From a checkpoint of a small transformer trained on Wikipedia.
Size: 12 layers, width 128, 4 heads of 32, MLP 512 tanh GELU, vocabulary 1477, 2.87M parameters.
Training: a variant of SOAP for these matrices, 104M tokens, 3180 steps.
Each number is 128 + 32 x the weight over the matrix's rms, rounded and kept within 0 to 255. Layers, rows and columns count from 0. Numbers have three digits each.

# v: layer 5 attention value, 128x128, rms 0.255, rows 107-127, columns 0-127
# o: layer 5 attention output (transposed), 128x128, rms 0.206, rows 107-127, columns 0-127
# up: layer 5 MLP up, 512x128, rms 0.289, rows 0-31, columns 0-127
# down: layer 5 MLP down (transposed), 512x128, rms 0.261, rows 0-30, columns 0-127
v107:151105130116156095089128131092185157144174094081131129113148143137075157146072156096107112170115166103107138111141167122144162135123087147129179125093127132164196070163178163134161172126120126096169170121146150101137127115096066134153136126133145104140121125143104186113102114128131155149118123133161085109105108108129195113117162143144103117150127136076121116079081084178096109057104
o107:099119132142130137142141108168096101124065109125093151144047086144136060135186086138143170092131122117156112150120131143146100142114147167145105096152159125128153138132089100145138061131135155144112095141091084174151143145147161103115109089118140146105130132144119099157135111137116156105118129160113150143124144132159060142139123107102170170108136140156123096135123163121106172191105
v108:148106209151122165110154095121117124124123141122123115097170121095082123102137141166154117156105139194178119143157102129122118143106106109134142164120142171098102143067127089140121120152128142138094125144120129109107121133147171125166125180130111203117129155077200123124150112146136106108141144088178147120129115116106176137119125196119107062121118139159156154101142094176163062154143
o108:127147071075143113188110153082108116137153156114161116131127160179171126165086129109104134139162111075114155091101156178117174114127145116134171069132075108133082112156126152142158150084115118113131112155122137159173083135101078097129134053128162101155130100161106105134147182132147141135148108166111075131132119170118106136137111101153081199157101093106098114170165155081101157142148
v109:134133068114122118124136152125188121141102154121133120127094132175153159145114144131072158124183140088108132155141182102171140110116123107158131121169089120142115118137108101094148132165145110099134103147168108147124077102129102152141154115104165042120153153101139158165134153085098127116150184141105126126162126173137134114125112112137157162110152128070081192121087129122151111139123
o109:089185150139149144143132109117099161147145117157083162102148130091106124104115133132157115103082104122138133124094110134089137146182123151134126127085151119140107167114114096119155131122124136179088137096116115161111222161110169103130106161165102166156120111147173134101144069166157103089085103123131130152112118100117087121138140119139135113135120124181171110136118117163103137109102
v110:127161182139112111171119174122123139104191111125081178133110167120124103116176138150139145080085138141208144113126105136121111139174112129114130142100118113104140083159067139162081102164121159151135196117105144139134112134060154129117106128128079175107128072153154120113140093114153085125135158159187090106124136097131159099156112150098127085107101121118160115108117121132161105157149
o110:070078124098105145092151078128107092148115098108155073139141098143085158102099104126105120162126124133072125141155175101131175133113158120172129116139122164155112122105198138119133137090156122058137069155134106111128141143155133102120134110107220130162146198124124141164124154138101180138128125140092157129133132195155120157106164115149134154118137108093079128142113122103093201099115
v111:104126130125116095137064120097107125154135097126135125136243109118117151137155144126107150195185141123142176103138154195167085138094106083125117121186176146161127176129062145125108170064168142108094156130099133141094135145061113125084124134145104101083094116129121075132117143150133151108106127146107138130155186155120138126162132121134143108124116154125157116098099143136141135137115
o111:171118129144105125089158125165109100116105146171140120141042165139140126086084154089148124109114121157137118170108140117089180100175090179157138154100078114080135093137129104102145116162128105157144090127158150102141112129173122132165133133114138141105163106138125171115157127090190092136136116123157118133117100075160102137102168144136111153091107131148082153149115150148101129111151
v112:132107172138198105133114102094148141102106097152062141070134144117064107145145122092121118179103191158155125155128133131158142096151118081115139123064122100170166126130140167169117124139079139060142197109114135113111090138082142142121136162112083107130103123105122137087104076126131175167095127134179101125152165111150159118097125178068087066162113097133160103118131096131136140112163
o112:137086089113080167100127108111109123177139092101142122189127099146149154126092120167121110080125056092136126120097157158130118134082118158178107105162130177108105153158103079127118136107140096187127060128147145144141147112138116109118120120166159149125175135111127092158153179130107115134152115140086136149079095149113158136156136069169161205118117127133063120141127153144114124137133
v113:139112107121121115130111088132138165140076159104143122108187126126134100165079133126086133169137125122089124145136170128139143069138154105157069140173181085118103158097126087128145145102155111116112096147148112169140131154124155128123122149137158072101107123073086073127114100121152133079131164128076118145153154137087101104099166133129138158135150092157138118119155118129155156165091
o113:125155135139137103132120141161114115108160101167120150113126112147145171137158135143142113118132120155160128142120085158112102147138077122100165138125104130106108131127112164131135115148079125155149174105100171117129122111125101122136109111114108137142141128172192171106144130106118147168129114127125168128123112136125116146113060117121109104117097135135125141140097142112092090093155
v114:137141129120083106167117137107109114105126098103128119191071192127130093136120207141118146159109148102148140116071162105126160147138137114143087150106156124141118138134169158123113103143090125093121099125109112142128117149180045088122169138092180094103102119145120095111133114132107130151076077122144149129161162115128104097146089135124154158061155074098166149065125154113124132130071
o114:083087082142161130068109123126121135154111197152093128085158120105099163102135019111152133144156096163133132128150095143149089113112136135111145115116134143128127043106144098134156160132187081134133127146137070129163072141102190142132068150141056214151175142115159146129120128127163112101113154130135116153115094124111121144095167148142140125170110156180094133189128161129101122089122
v115:140095102140152137093158133130156125148078127118151185099153134099170156108113159076134146121114139133162175131134106100104134116137130085143136155158107141143094147084121119150117101146097129115133095103104160134116170153124098147160144140114156176120115168141146100119135118150139104112120130133124146158146148114141156065117116089144115143162163064173114165131136146093109113112157
o115:134124164126122133170129102110133118126178157139130086178104109130086118169126125188120122138149129129070109169107162152120133121105139121068118143073130119091109115152132132094085150101147097121132142136150115145123092116134135146165153113156122096131148109099126129132116151163119124161120125131142130110105104167125122192131117148126120139100104150147130109147129089144160112166094
v116:132129119133144153131133109078142126134142091175107111126148120104089092099127122105118083138123150210132167157160187158192092133113071094121120138176148123126166171139090177155117139166130138106123145130100136140123095120171147132123135114181116094120096170120100156091120173132106138170141121107116111081164140166137097092152126152078160131126169098132161127111103172090101140083119
o116:114074157124107135130103129129130164167097113103169143131107127106147142127140115144132154144152104072150087132092083084073176090155138159171150142101169160166093113126114092094177094049118113141177108097171147128139108128130096152114114178109125163129198097147121119129160060118190103116111121118145156144098132124127151150105149116157116111143105154129136107147127106201122095176175
v117:074078108131115139122122110143106140129129117121079125160157072109176111156120153143083074150208152123115165115114090160172143103098146099139080117134150110143127123150084117105159145123118137154064151152118146114069093135154134145151143144138123113082144145149138136151163197118165173137123091131073118126092117157122096083193156103156150135143098168142106141088146180152140112114114
o117:202173118137122103120127173123140117120117079156184141109107178147097137107132130110140186084113129129146109132165167144095080123139149146132159151119099147130140114142146132114134117118142073097156121115138137144171173112131099096116116106144127135139119087089124130092100074114118108129109104149167155100191130112116115148089109128116096147153145123140166133173082110138127128114128
v118:129122157122177113135123119157122117114175094147093061095153129123082135144159107111159150146112141160143144111092107130088120127191110164126114164116126110149151116161096137140058136100118066133156149095096142162121168144127200128115139094126111123138134044165102145116133082132163119185116129079102105103095153163124080122191153155114150135176115089127111092146112089129177219097155
o118:125117145117071158110098122121106134120147162115161179196084099174138149114114144122111104103129149139144106136167160123121113114133170122149118131099140176115117135113165139060128066144118202090139103141143131093136113102101105137120098151136135146110134215150142081135110164141110189079134105189154129163144115086158167144077117125139091080109102191093163091140082156108116088149140
v119:144153081062152123161160127165151100129082121142106099071102125141087118129148115117138123221108183151146140097114145172117147192111171087149148151036172137158108110091167132136152100091137096080098150117152142126087099109119112097141132149124159157142105140125126129090108152151062145164133104116107151159091150123139120177088147135092161139121134136092149092132113102130138129152112
o119:109082131168099116115144130090120170098201163114123129164139147123145135121101106151126115082134073120168102140163130125131072068176098116080095059170095129143112140138111118116151182115093151184149134128123089126152143146139141172126096120110106128101142150105111114161101106127157143104105128128144110113175140157146133116130116121191098134126161146145147160161150141124115127105103
v120:147152142124090116126118112064134110081149109166129118134106189126079100111123086132126168126090117158122117119128111094137165113098126163113145192116164111118162166095125124133102151087095074079143209133085146144130122128130133124109093094111145206074114088170122129086147098160104123105087119151180108092164139125089119130095159137115110084157083103116160086103133160163141118131174
o120:103051114177133140106159131151110102161099154097157132105147063095161164152119119129080117125161127101166124159167146153124107144167106103169139080138072147099098082091170174170125092127108156131133074122160139072136123134134128086148146160165130044152101149106134112138125182097202146187160153102131150138056133104160162157104121120125122169119160159126086139128129094077096144129083
v121:093104128140142136152119171123072095144123118112157196129137174102084120141116134083133096154135135129125125128101113103096114153111137160132137135136194097169117175172142138150122129089143147122154145126144141120109111143138191111142183126088109057152164109132107087123118142082153108129111122154143139173168112135124136131095139142137091099120181138158122127117158112100125109209107
o121:190157106120077099104111099144112149087094125114089100152135112090153131129159131140109146155124105127118179122151174196147134123159093101130109140111120164097155049101122135147123142198158125152095094124092093130146104138161085161116116118120144172119121174122149148135141135132112156143170118110105125104063154143115117125158092093123182141146086133085143125124148130153135140071166
v122:122141122133180137145136101110139134103112148080120101127099071172149120116134125201082089121121166099093103150157111112107130151117104132092110149086076101125097136135082107176124098167117139087127087105147136115133157117074112137153115135137130157148124124151157137169172132130118130092134091172124161136126095150100149128110127084133124113136122151126101160075164195168128130118104
o122:127137125127099110156126184134154125145126116157114135155134188107112142143097117093179124117140104137128182102101152118139096126133168119160139111162128132144143143103126129093122126091119101163110154118111137129142094143191152134101135113127156113078094134148105117074112135126137098135134156084125136126094149135158104117101124132140124139167136100156148121158112069110139101143115
v123:065115161114126129146102151113135100044125097152115119175136111102169152153128115070136167066156126166140153113139135141063112111146105141107125097152174136136154123142123104110094139130100142172104153155140151116114099124082148060097075158175085101150120088094098146127099111105131121145196183098148107030146106123135136091120149168082129087115145162110142106150156157106153124103144
o123:132131111142130144140133090148071155158127119113131125082121119163108106139111125120125106165123132102105109152148134130172134115153101107197155173094125096131108109203121146124109133109164122095164118091104120091140168114197121164137166113105164126122111158143144100131156151128137121132094109157112134156153138119060137136138096124165154127132110104134130139102080096129109099119144
v124:104107124144070110142106122127124104118126164101120125163162107127162131124153132185095088089160105093150135146128139113049116143155132123155124154119061083115094179145083118087128081200137138101132150103135116134135094138121154140181122122101133103139124127121152101163158115118129124115149090125157102121135102158195138090147098106167181141127136144132091148129126133110141150140136
o124:128188101099164165153132151137133127130082105184085148108113161117116124121071110103134147158137155147112123127121113128165148099123135101099141099138184161115143100115173095115105163082147109170089121151140142172091128155144097147081139144168116125154137131107139150117124138104080141084111146125119209125155106117087109203137136146081097119140122105134152130125115093132098097112123
v125:110106127135098126112165104131118127081063118138100116165119155162154131157110134090123110141117150114117160110109122137142155136122144099090138097104101142114162107185136139163113174082122119134097096130108146163155130145126117119082077201154180189153104109157115190096112141198158151140128108104122124143123091128112156111131093109071154119185105118112147115141133129143079128072081
o125:158143148104181116155129125108124127158190123107145141075096072107112114134167135151165137110160098150115057105142083105138100098129132117149101125132219143158142138082145140120146112128092124148152144108135153129113105082143126137138155082104088124113094121112115101146132088081055132147141132128137131131132163094090116169099204164139107133085173186185128128140142137112180098144123
v126:102099132101129115127151123149133072177109116086158151117085153098132142171149131152130095130191105098189100145129138106143122116147155148103105112140100191124145097123139107119128140112131135176035141160129155096108151130148117112148129118140085084133131139116128144120145220148169103123099089144101148164129114120149137112127145110121191167160176127105116167069139103104138151122109
o126:159169124146131147109111136117133178091117159138104128115133103153127103084080126142143146152070135142072148098137119169129158184091101125133165139145135126114127173107159153127132121121139098135181102142167065153148117145120158106087160164099159169136113102114114105124115070112113168134171121156162090111112182124097116113111124087181093087075084141155133112145137144124153097112124
v127:136177084146125131147140130152092078129188132124129087126116192131105086139182103087113197163163121167157125098154117149096153192180137116127117156134143084164104154164175094114176158114138085115147160121113104143153178101069098107128139091142154133127153097103133101110132157151101123190108122117127151112131132170135127144134122175113162162094097155083167068107114137101126111113125
o127:112115151078141127132120136136158184097094115132117144113153081140119176117099155149144096116118149106137152173119133102135097080111143115141110110088128155133138102143081157129097130162144145136103107126167120118102126145152174170130085169119086124124115144143094157110145135117123161075113117145131110154153109098114101142147163090167066119149146115146114159192131112135125156131113
up0:209182118219165202116101138155120124131170079076128118181150061063161178081104110054147082134125142109102047108053146158156113160165139137117124083139111131129125139085127060156147098089118068200121129141115154124155123139125125106120171108195103119104103072099190096103088148111116174143115126161140105162144118149144068119179084161092135162193113175188134184106145166155131106108059
down0:148058157107168097182102148090206164109113234082166155094123149113134158101232116088088160123060110200168145066106236176130178209138160173151192085161114093190133079102099070153142080146092140068146147123082123100083100184164144118125113103134182147091065141193135142072162122140199145168135120218123111119151111157084029156122127171167195133121175082112100147128124143161108120105123
up1:107130086135110132175094112156156093128108132117156135080080144186114138139160137092098119118060180188112142190117117131102168122132086113136109201131148141139139150128098075116115065165195160127146135142133068149095123148161166123152125153091137195125158146130123129083152085114093081129157154066107164108159195140095103102139154126090097118158084054138127104139097048151092070129075
down1:124145104152126175173100145146093111144166126139153134100112113127116210102111082129095147157102101167106098099168186088098112086125134115145097134149069154143159122136154159142088121096107068131125100093122151144154128102152111077118117113190136106180136153114178165140133169130152161135196098110132156159122055129180148147157183107130134184121077147111180127101060115127137115116073
up2:140105188162082118125108122126129132045124106177131101175189139177106140107109151107157139171147107153101107099088116108102135147146148120114132162139133097123155114110109118106131110045081187097135133080106180175193128145153099058119132144141126148085150088116146123152075116128148126121067116114116111116094098099061075151170143156146168140123104158169119097179124163121103132098079
down2:073139146126164137155048119137161134090038091124144090145144136065154110118138122091127116095092140139138141165154160084188091137105152120088100146113133139150113147141123146100134153145144096104169144205106128138117168140097120109115143089113195118138099111144113044137177089097137107104140176131135065124134120135132110105142106098133167076156161121104113166152062158127106125141157
up3:102083100038099091150132064093192191160140114149065114139191115181119121141124152128122126151144126109129111118118123123113140101143142145166164112123132150144129134081139123119123141147078129167137134118172173129144159133143136111122121129102106099085126133092141114072142129095096176159136159075122117139139140101130157120143117124154114125066119186122155128114115117161122088105092
down3:092120165125193150137130131205032130115128139121143107084128169085101125155123111130161123132151147132154122152132079166187146144098102109088160148120080098099110115136124068188108122138139101112101114065100117124127153095156108124144145191164105133143122141129187134083113161134109136105166108100078129123162135095135085185122154116093131132104160072143148123136179160156156109133069
up4:137076140088081124071087132209163140101144118166169099122087125111148085165113101145157113118100177136162147099080134177181109094171155106158132117125127122111165162141121085127090132140124145118104138163141079134099084123107126182108153206132140153165118181119133155143081078165109127123112111126153155142112144169101108162081119069171089203107058074148122129159089159148141171158172
down4:161100088108166179135193118098141141167157157031106172202128158175149153089127120157088153108175099144135155150179178122127154122149064105117152128161147099094110108127141148135164136169175100134204102133156174101133088144100095138094127183118123096148138079112119080084124127104108117124128095138167163131140130092149149183152115147089107147185175106155123151090130115109150137100133
up5:152129111057138158130099179123087146105135187130128117067187117131014134113080118158154215130149118077142160186122116141097122155142204091151189113155163098180142169122137117171085111124087075121123144090092116124133178167174126097156121125134120154121144091112180131139169108151161136096101057128101194119142109107158122152124095162152130147131090135093075163169110120122127120101132
down5:090146146170157120204157158137128179218171141160134092098164133095152132103163154116119160115137156124193149105101123139101099100109106121104087034076117136129151106135152150101143116118147206147175146149131143149107158095123132174116153132150074108188079118113158159122114104137082123104198125135133086126120186143096200135180082156178139178107134126124184142081147148134101137129146
up6:195132165176080117109125104066145056148110121136150155128125148145074089102112067125112182140120156104155127124123109171135139122093111170109093108133158197142064123145080088114132158068083134170120126136140145098116160148118128161177082143114153121118086163100195097136128142057154155107162169143149118120111162154095140251172158137181203092158085148145112055125174100181186076152106
down6:093155118105103132081105138066090130102132108096118139145161131105090128122146171083110132178159159101154131190090106175069123071167142112119113079174123135159144115105050107203113138133070194188196071065204053169125164149128157137120153126196080124119088126144160096138036173168091123106187098038097125136117114151074115097144121128083070050113155108167112087096164170153170158150137
up7:108112166140135121145166064088125129095199182143186106152204063082088133124132147121085092137081080128171134070119209147121132096127102130187071175120086153116149146084095117102159151188114124092143079140122084095137171141119140164070109139101116171121153135110128148066095032141137126093138112144155163108073157156093146131130158074097094158114077114122196166166100083100194095142145
down7:162108105062111129131166101080063198100135191095146164161131093114102136127085124057084136112069123127196101162099150151116129159108155210147106135124110149155128113188108042039109147108174173085157117130180160140193175138148091121173129067081154149167129117128110138099106144163145141095192147100150123227144176112085163170138087126151106173074139131142131164167126152140161105135087
up8:148130151124061088136062212112135125095182179103100113176154176107072171090040140157159134221070119110111097133116150104146108199157116177131112137114178044147129152043107126103153168124093126125167116128142072114149136106089175168117138142076120091103132083081062121156085138149168186193097049138146203100131130068103121139102096119086114106095046176144020080077074148158142155126118
down8:149138203118141157091150130046144098179140108200091093142091148144117123126121162181076160140196087187138173195135153174044102173143128152131132169167186134095137139163078149132170082238132152099123114115171113144132198205092144106145098161161167125034162071164118136101150099122072178082097090129178116151134171140100180164121042123151106091091204117178129133132090164161127140198122
up9:103143101089115115146091118123107179143144209128164176208157103196168103134099157136139134092075212149070057083119105144138109078107149101092116136176171150149150121157131125152098115103162146164080074124094096126171123141040106106085067143087161140115166136106157135087106116145168095150084070176152105112156131146092152155139188154183142117113086201119128117171134123142145141081129
down9:129196112097158118141112105109084118149175154108120079150069060176136135140133128105184115127132172087122143172182105157109118180085114165155084071073143191175174064104194125113115153144141089134146148142131106090131127059129110147133161176105123150160117097130137112097138092133168087139166164136155148145125144113120179094095103156100100077137131128174095121128053125136157121109179
up10:122098201153087150158127157155166107138139121112095129151109104117077118132159117141061160179137154162145144107128150079111170162136137122107179168080139148115114130090120103123124142136099139128136135095155143141123077111163156157130130115115132091184109163111112138079119155083193132111086185084160175140158156128159148094148099202110100071084124136106088148148144118098127045133084
down10:168125135095119129083130085067111145090051095101143136130126097121157161105093073113120119165132180118148092119184109134133179126134139093139157138061106097114073147108169122146174116110097105147125137114165147108140121098126101116125146123151140161132083111102104068143124135138123111083123104133155117132126127145139091140144186138118155118101093142158138062149130103090126061141132
up11:114171126173137136144096126131132126097131126135124113145093116140109141115130115127083127073107135160128140146137112096163141142092161103105073113122182115105128116130126163120116115129144149123114158182086093070114110166151110146135142122123093151092136127122151103138111158146116158094098139154092114090159128152124141124161125146082128109149143097109160095110115089083113144141130
down11:177128123117117153110128102156109099137107146159121143112122128115085123149110132151118093109158124158097143117134179102100128130148147122142148128137107147151119172135174086114108179131145108129152085109089116137078148078116123159122122126095145100129133106143154140162164082097118105125115119134145095174130112137135085117164107102119118143149107118124119108128104175127119123160120
up12:116130071151101090118204117141116126057091166140114127187151122082047115130152155159183125168165087154154122096095122192141103114160127125134185065117112102117107108095141161115138137103113131200115170159185141168180070126117134077157130168122155087131153035133095104129132159107188177054169098115091146113117158088116126130133114093075107181129140175099119105074205044158126143178137
down12:205148113124097192090110125142094123122091170124090164114227038155203109160174111140125115159185152160127102065087061163157123110134079119055190102018134059165117104176061107115091228067154106161148116184129083100109166154134119053035190138112131153139132209166130076099109096182150146152119106137101142115185104093149157128077157207085101123079147149097152144191153057060145133118112
up13:149104147078099083143110124103138139070182140137114108143085158168072111126148029147150110112177139099109204118105119155112111169169131101167186167125102108154090132130131152115139140037156141098124158077127131139104182153131155194122137180125108061166117138150141081148121132079120139131101136127132159126165125092121139100151100148127157147094102129106136168114113131114189108085141
down13:122108146135185122142129136113150140103161150173134162102107115159173078145148095157135138139084101095106124118063137097190137169126115149145150158147098139097156100104139156131143181113143109093142126092059123111141116128111138163130123182096138090146149122110144115209128127136060082119117123132149151136163170077149072126063143137122024113167108182135038141100136142110089088065117
up14:115140086083076108114114122138143170132135098156160143146094132143096104091211121175093119150040192130127228084152125126046125121173154130147146134162180121092132100121136124187216132161163138144166127219180136117116122071071106145066117152168124140159157084080100166105102110132121154241153137164078122138145100139152152144153181145172136099112072157196056107111135121146071100179084
down14:092094162151130210210163147106094107118058065157143167071088153114143157148121097073147173062069152094144167087107079111083101143173115142162112106102141078174096150096105124151116183061158174115060140128112138179132128181137138186192158094153148144153071110087101209118076138148162109103156142075099149154104070134135127105111115131122139144178123131144088114158100119128156119172062
up15:158135186099106131088116155124187102120106157132138135138180144138087114115127094062105123136103098147101143114097073120132094150140106130147096127182124149126119155139134142069089155076100102131194138117138163130197151133192171113075088114123126136127116126102166073104103126108159119095113168117097105183126099129148098136152170165144108084147099150133130155144124114084144129134152
down15:105169135145084112174139110129145140139154140130138143147137174127161125134187123172106104173081098086131122088124129080101159096052117167147112059149129140090067097138144085105127132131138175144176118078075121131111129125166158089100137170142080133105124151107147093139106148092146133163142140152107122103106211099076077172102142143120133118155151110129085125142145164104070089151111
up16:096055090059066086153134166141140132123151147133109164131182139056133104149086156160116084114132135127091131137116096165069148118116129052107117158157076123150150118163083141072126129180182139141121086110120234117123129169091147140135139129124106173140113134168151112189145085154176160122143141194124125070122162141157108105115142049112143122127081153168082074168076105163162136110112
down16:153154158158137129136139159127094100131180130138000087191108173142183120144104162108121049176172099159073054117204097117064118143103178111084128143124150164141140092101085117119185136151124199123131134122186145165129087184151087135115137071158131089117181117187167145204144106095144094135150114141142084160086140148107139143179142191093181115176166096061182129129087064102122185096079
up17:118099098098142167131130156134118139137172162114138133097139167118113189096104149128095100115159100041115099137131127141131157101106107095116105148157113100166112090130119102156180146104140039162099149194153209159162195149144142132129115072132084088174154154097117171159183116131148161143084204140099131174044148104030142135084104115116149093107127141161108073065133133151088167118119
down17:138105089109111123105116127130158043108169128138153151092127144151103111148157119153105124145171134161115112107172128176139115141121142154113090151085099165121114105110159145050058110171119126154164148189128110108147142089136125147115144172077094129098113131106118136174171148128110112117158096066171171081141126090093096122135103074080157126147110108172160083168127143126181157159092
up18:107127189124118102190169089075135145122101199137152134135141145138175123114105118161100120186128137130101048113139146105123108214204112115108106163127219112116113161167178136114148159143141141092167103144076118134112083164117169095143107085100116149136113137145063095068117125140115137124091059201099156113133170110154104136178133138103120112115143100077115075121103065119090121121115
down18:060154137139117109140072099147161133131204160114101156130134169149123132157120116157142109110146174091068124156101096160113137148157098172093145160164098115157113068134127177122138116126140155156168155107114144119107115158152133121080116123141123104125091121158127128122116190042102169130137116190126192140125145155005087165121185157155142113136081137138124101158128185120086084187125
up19:143108163160132094137138157161162097095090136135161112167134138098127150159142125092124115116045131159137193147093148106141191160209085124119153106058097086122152081127136127135131112136105174069127150137102102117113170095098138164154070175131095108131168168081138160093136051127136136146113142140156082102091150155150114153137080096136127144164114170152122136140088124123166098148154
down19:135136129058176201183131185128110122168140146122167091112113075110118142082176117122120071111222133138156089097144145198142188129116119141101124105161121174110118143132105164136113072161111162148092102134084162176199148100255115175131156123142125146159145104128098131147124168124130122134147164202123146149122141113098145108140152151165138089155178154133142118123136139130092167114141
up20:153109095142122106120125085106181164100136088147152083173137171157139121144132188118159166108116113081116135102175158140113132150147177168117196060084078159129097147104155109129140165194164154126107086225135104126143148167126123121155079131140102078122082184166099115111112108151168108091079099089105169150114168138104139101096139140114129124123163067106160126241066109123141124174100
down20:124117127111115128191102088148105155140138174128126135082126127084113152096116110119226115090145144149184052057175140177121144141149098138120135118194175126168139104166151155119130196115147134055127110108156139162172129063120128112155143158060107132112000120108115121158115104178117120109111151098090077055136173138175158163159098160102111162177143148150092165117096130099084164152098
up21:112128135134064191165093160130112090085148111143204154137119094115137130127184141070150216177099176133164082166120111127089245110144161039088096120133119128109128078130178150133162185117107145086189151116140103105065117151162078091147150151138075085146150132155201144054115123125190196144136095080094120141135055120121089084090114146095146070184163131129125203150068119110150075131168
down21:189168147121088102158122136121108109097180087180128136118159149117163049083144141179163122166127171085151139077123090237084052174167074157146071157094118054098134087162162184077141093151084115166156171049127115147139116177114187112150117098169099129081175055131147165102136075120116089146168088157179136151166120149120137090096132106166045125075132089146139096127181086167079081174103
up22:179109143131101112158061173060125195062115121109152152153151114095106123107140115087067146127123146121168188120098146084107133098137112154160133149176094110100158148090124107145141113145110115076125117173120113139074129136089179185105136164096192123120123187095119180130116102193161124078121127131083125127162140110145160131132130172166109133110138133138105148177076149133098173083155
down22:137138100136160076113081179090168160158129146064099152142114125174165120091156099055125148154131141120093088124107152118140139152165137085138105082100135104145077082101130168106134103128195134162119147121106118094116116062159159157109113140151147136175128126095135112103075157162152116120190135132126182132146098101136098143110114142063109138154087123146144144220142076118130139076149
up23:113162182176094179149184098091191116168139080143091112131150082103142143104102150118214135182096064184098156131117151136151120061163122059109120150077141109095192182135127160126049099071169213156119058177151082102076153121125139139108137137078079118131139132083109087143063203208101135112166172099117134178103102163148095072117114071144138116121117093142169141160118109148132121157089
down23:120111084156095118149110081090101060105149081115145080114161093082045176132133066099116165107189098193153125094160173136079093117079189122121108180065149181129176182104112183146109116133084123009139118145142091124137107156104153173128122092151166101137106117140095150134133217080142162118135120124179138102119129156103154114047169111132079084125106092103108152140153098074142119061080
up24:163163123123122121112121117074120120113127137153112123162128104167122134123141136128114097129108105137113130119096118127147153138142151097182095158134159133112127149112136153143125109137132123127131166113166150126154118165122083154142118134138140145094132102083113154169150150139142127104132090140144097100143130134095132135124126154177114110116131128123129138131117144111132123105127
down24:142124115120153099117140137184127141121132112161176154155133105152140110146154123132111122145130152081104096140133146131115081097134114093141140123160134135135174104150088127149114124103139123123149112122114165083136129063135144092156090111104128133131154117103167127139127127142100141114168110156132124149127106149138132116117118142151112176133093114088143101145103080166143134120145
up25:091127049080124062098177104152123155212132148115147085102114108120145128137131111134114039131116190137100110156140161176117116178164189102117109104162132128130145148075151199124120171144187170102136117154162148140077182158098172124126113079108112126178133086085167138123072159098127118147144146156140038089113149195130148089150229152124159153105120152170136128127134124148111128102114
down25:172108122149087114162139155122148162152152128142131093158153142151130110117159101137108117139147093130115167179154121066174099102102176112090074086112155073164167089157094128131137138167130086122109116159082115114127137189105168190029102141126139112114146062144131125083159185083185133156130177110162083181147136131148084085143102070089124210150165104184109115148109064135153111137113
up26:090133127097120144148128122135157150102105153152130096102140083192114148139121120090123070130098129134146128137100182134111097107091111156107096122115153151139113191125090119127085084186131151123134128090164162176105116155135097143119126115114136111115156169111153133157128117144152147108139159150124133134106123148056135065148154146157156107130138137128118125142156134130138161110089
down26:111140122110160085141130085079099136200171128162104115095139158118093101148169114160152137158089099132131121119101135147136143148158142152078109117092085140147102115135165124115101171116136109108154142130085090099091106134138121129120146161071141146157144133139178117153200142136082109132104144160152108141127117104116139159130044144136117071131150152141100111133095143158143173110093
up27:096124170090128121119140101124086131197148129137101147098052134083195130190072132105087100131115120088133133199113219134119132142128164146133156215073129144110110172169151152102117090079163087098125175129098101205135151152167119101150079166171164098094129087137174144082120112100127116124071147116156150145104081149134122154155118111154130145095146137153144144116069082127100159110124
down27:115129128188154134172126141134122127138146091116131114131144085164154139173121132144104161108122171131146137169133116104115128132151131146109080123111112139171056126096159047102180103113138103193121160111078165126111142188148166115146145102148119159133102110134156133170116142125127120112127192091110099082082148106088164120127210075141139141084118106114082141145146070080133126207072
up28:126143169146125097171130125137122093122140124165132131084180104148038212146135116099105076147083092149145164133084130178127100163093139121150139152106188109144160153110123141087156108162158112121119123111144116106108133115173120132115114094125077116101133128139119123119140114047137144172087153179115094122092146198092094156174098091096128143105090118121095100158136133158145067182201
down28:154111077128099101055071106122145117161138046137197102150124112073103108123150062120145139042085161140133132104157120116145134180112134156146147120132128143153111154193059129082087152151096160163146092121077148089093099145181103116122116078153094175150122163131103115180160149096152128150089075120115168153108109193118104106048120186134196137148108145129174095161168114147135177071158
up29:104164136144122140069078143110122100213188134146148073142134138151064056150062124108135124087129128087101072155118196189163126108075120112161171118101153173127139182124122105157115192167182110147145139125160107180105119092155188142115179156114156120092129123150132092078099146072154111147131197103103138148084106137128100150103116164147127150042142137124104188108061158110138160121081
down29:136137126151170130106145122110138110148163147087103142124046079140148099166162034151173083099124115139082118133136126084057186194134138155209131163167084141084112113100131158163089101123102133132157125141096057101118218095098127113147111120111105145095117142085144139132161130108134105143129090130111124100097146122106170142107169134149081129178099114073180126101156159163106105077166
up30:153124160111137114093145120134175164049111105098135150145095117179144146141115102123166159142134186156101109133060165105069229125114178103152135148096080116132190113113094115072110121130148132157123126152139122044135109135186078134138106136144164142092121045101150079104140118131083141129133121152181154112150118134200139132119122147111149104137177186118130127191070127141147128133064
down30:106111121130162117139153107171156131153105116077198140085161157155095070090063089045146147104116148099133112126136134128105191126082111164134088121100135115136082144153160149149146136092159142156139109047112181113131092120157112170098162141105137142130110165146183130183108163109122140085149133134108143184119161144123081061135107134156149194103118093131136146131137162135081118123041
up31:174098141084143195129095156133116106125095120155107119171142090133108141125140126092159106075127071037103130105091110158090102160148180122106100125149173146136134143134130102150142136128146135124081151133120160080132161147100128145119163174153102227122088066154127133125204072115142132105183132114080154112184101128077180123142108066120123136164134159154110147186064147183098124109094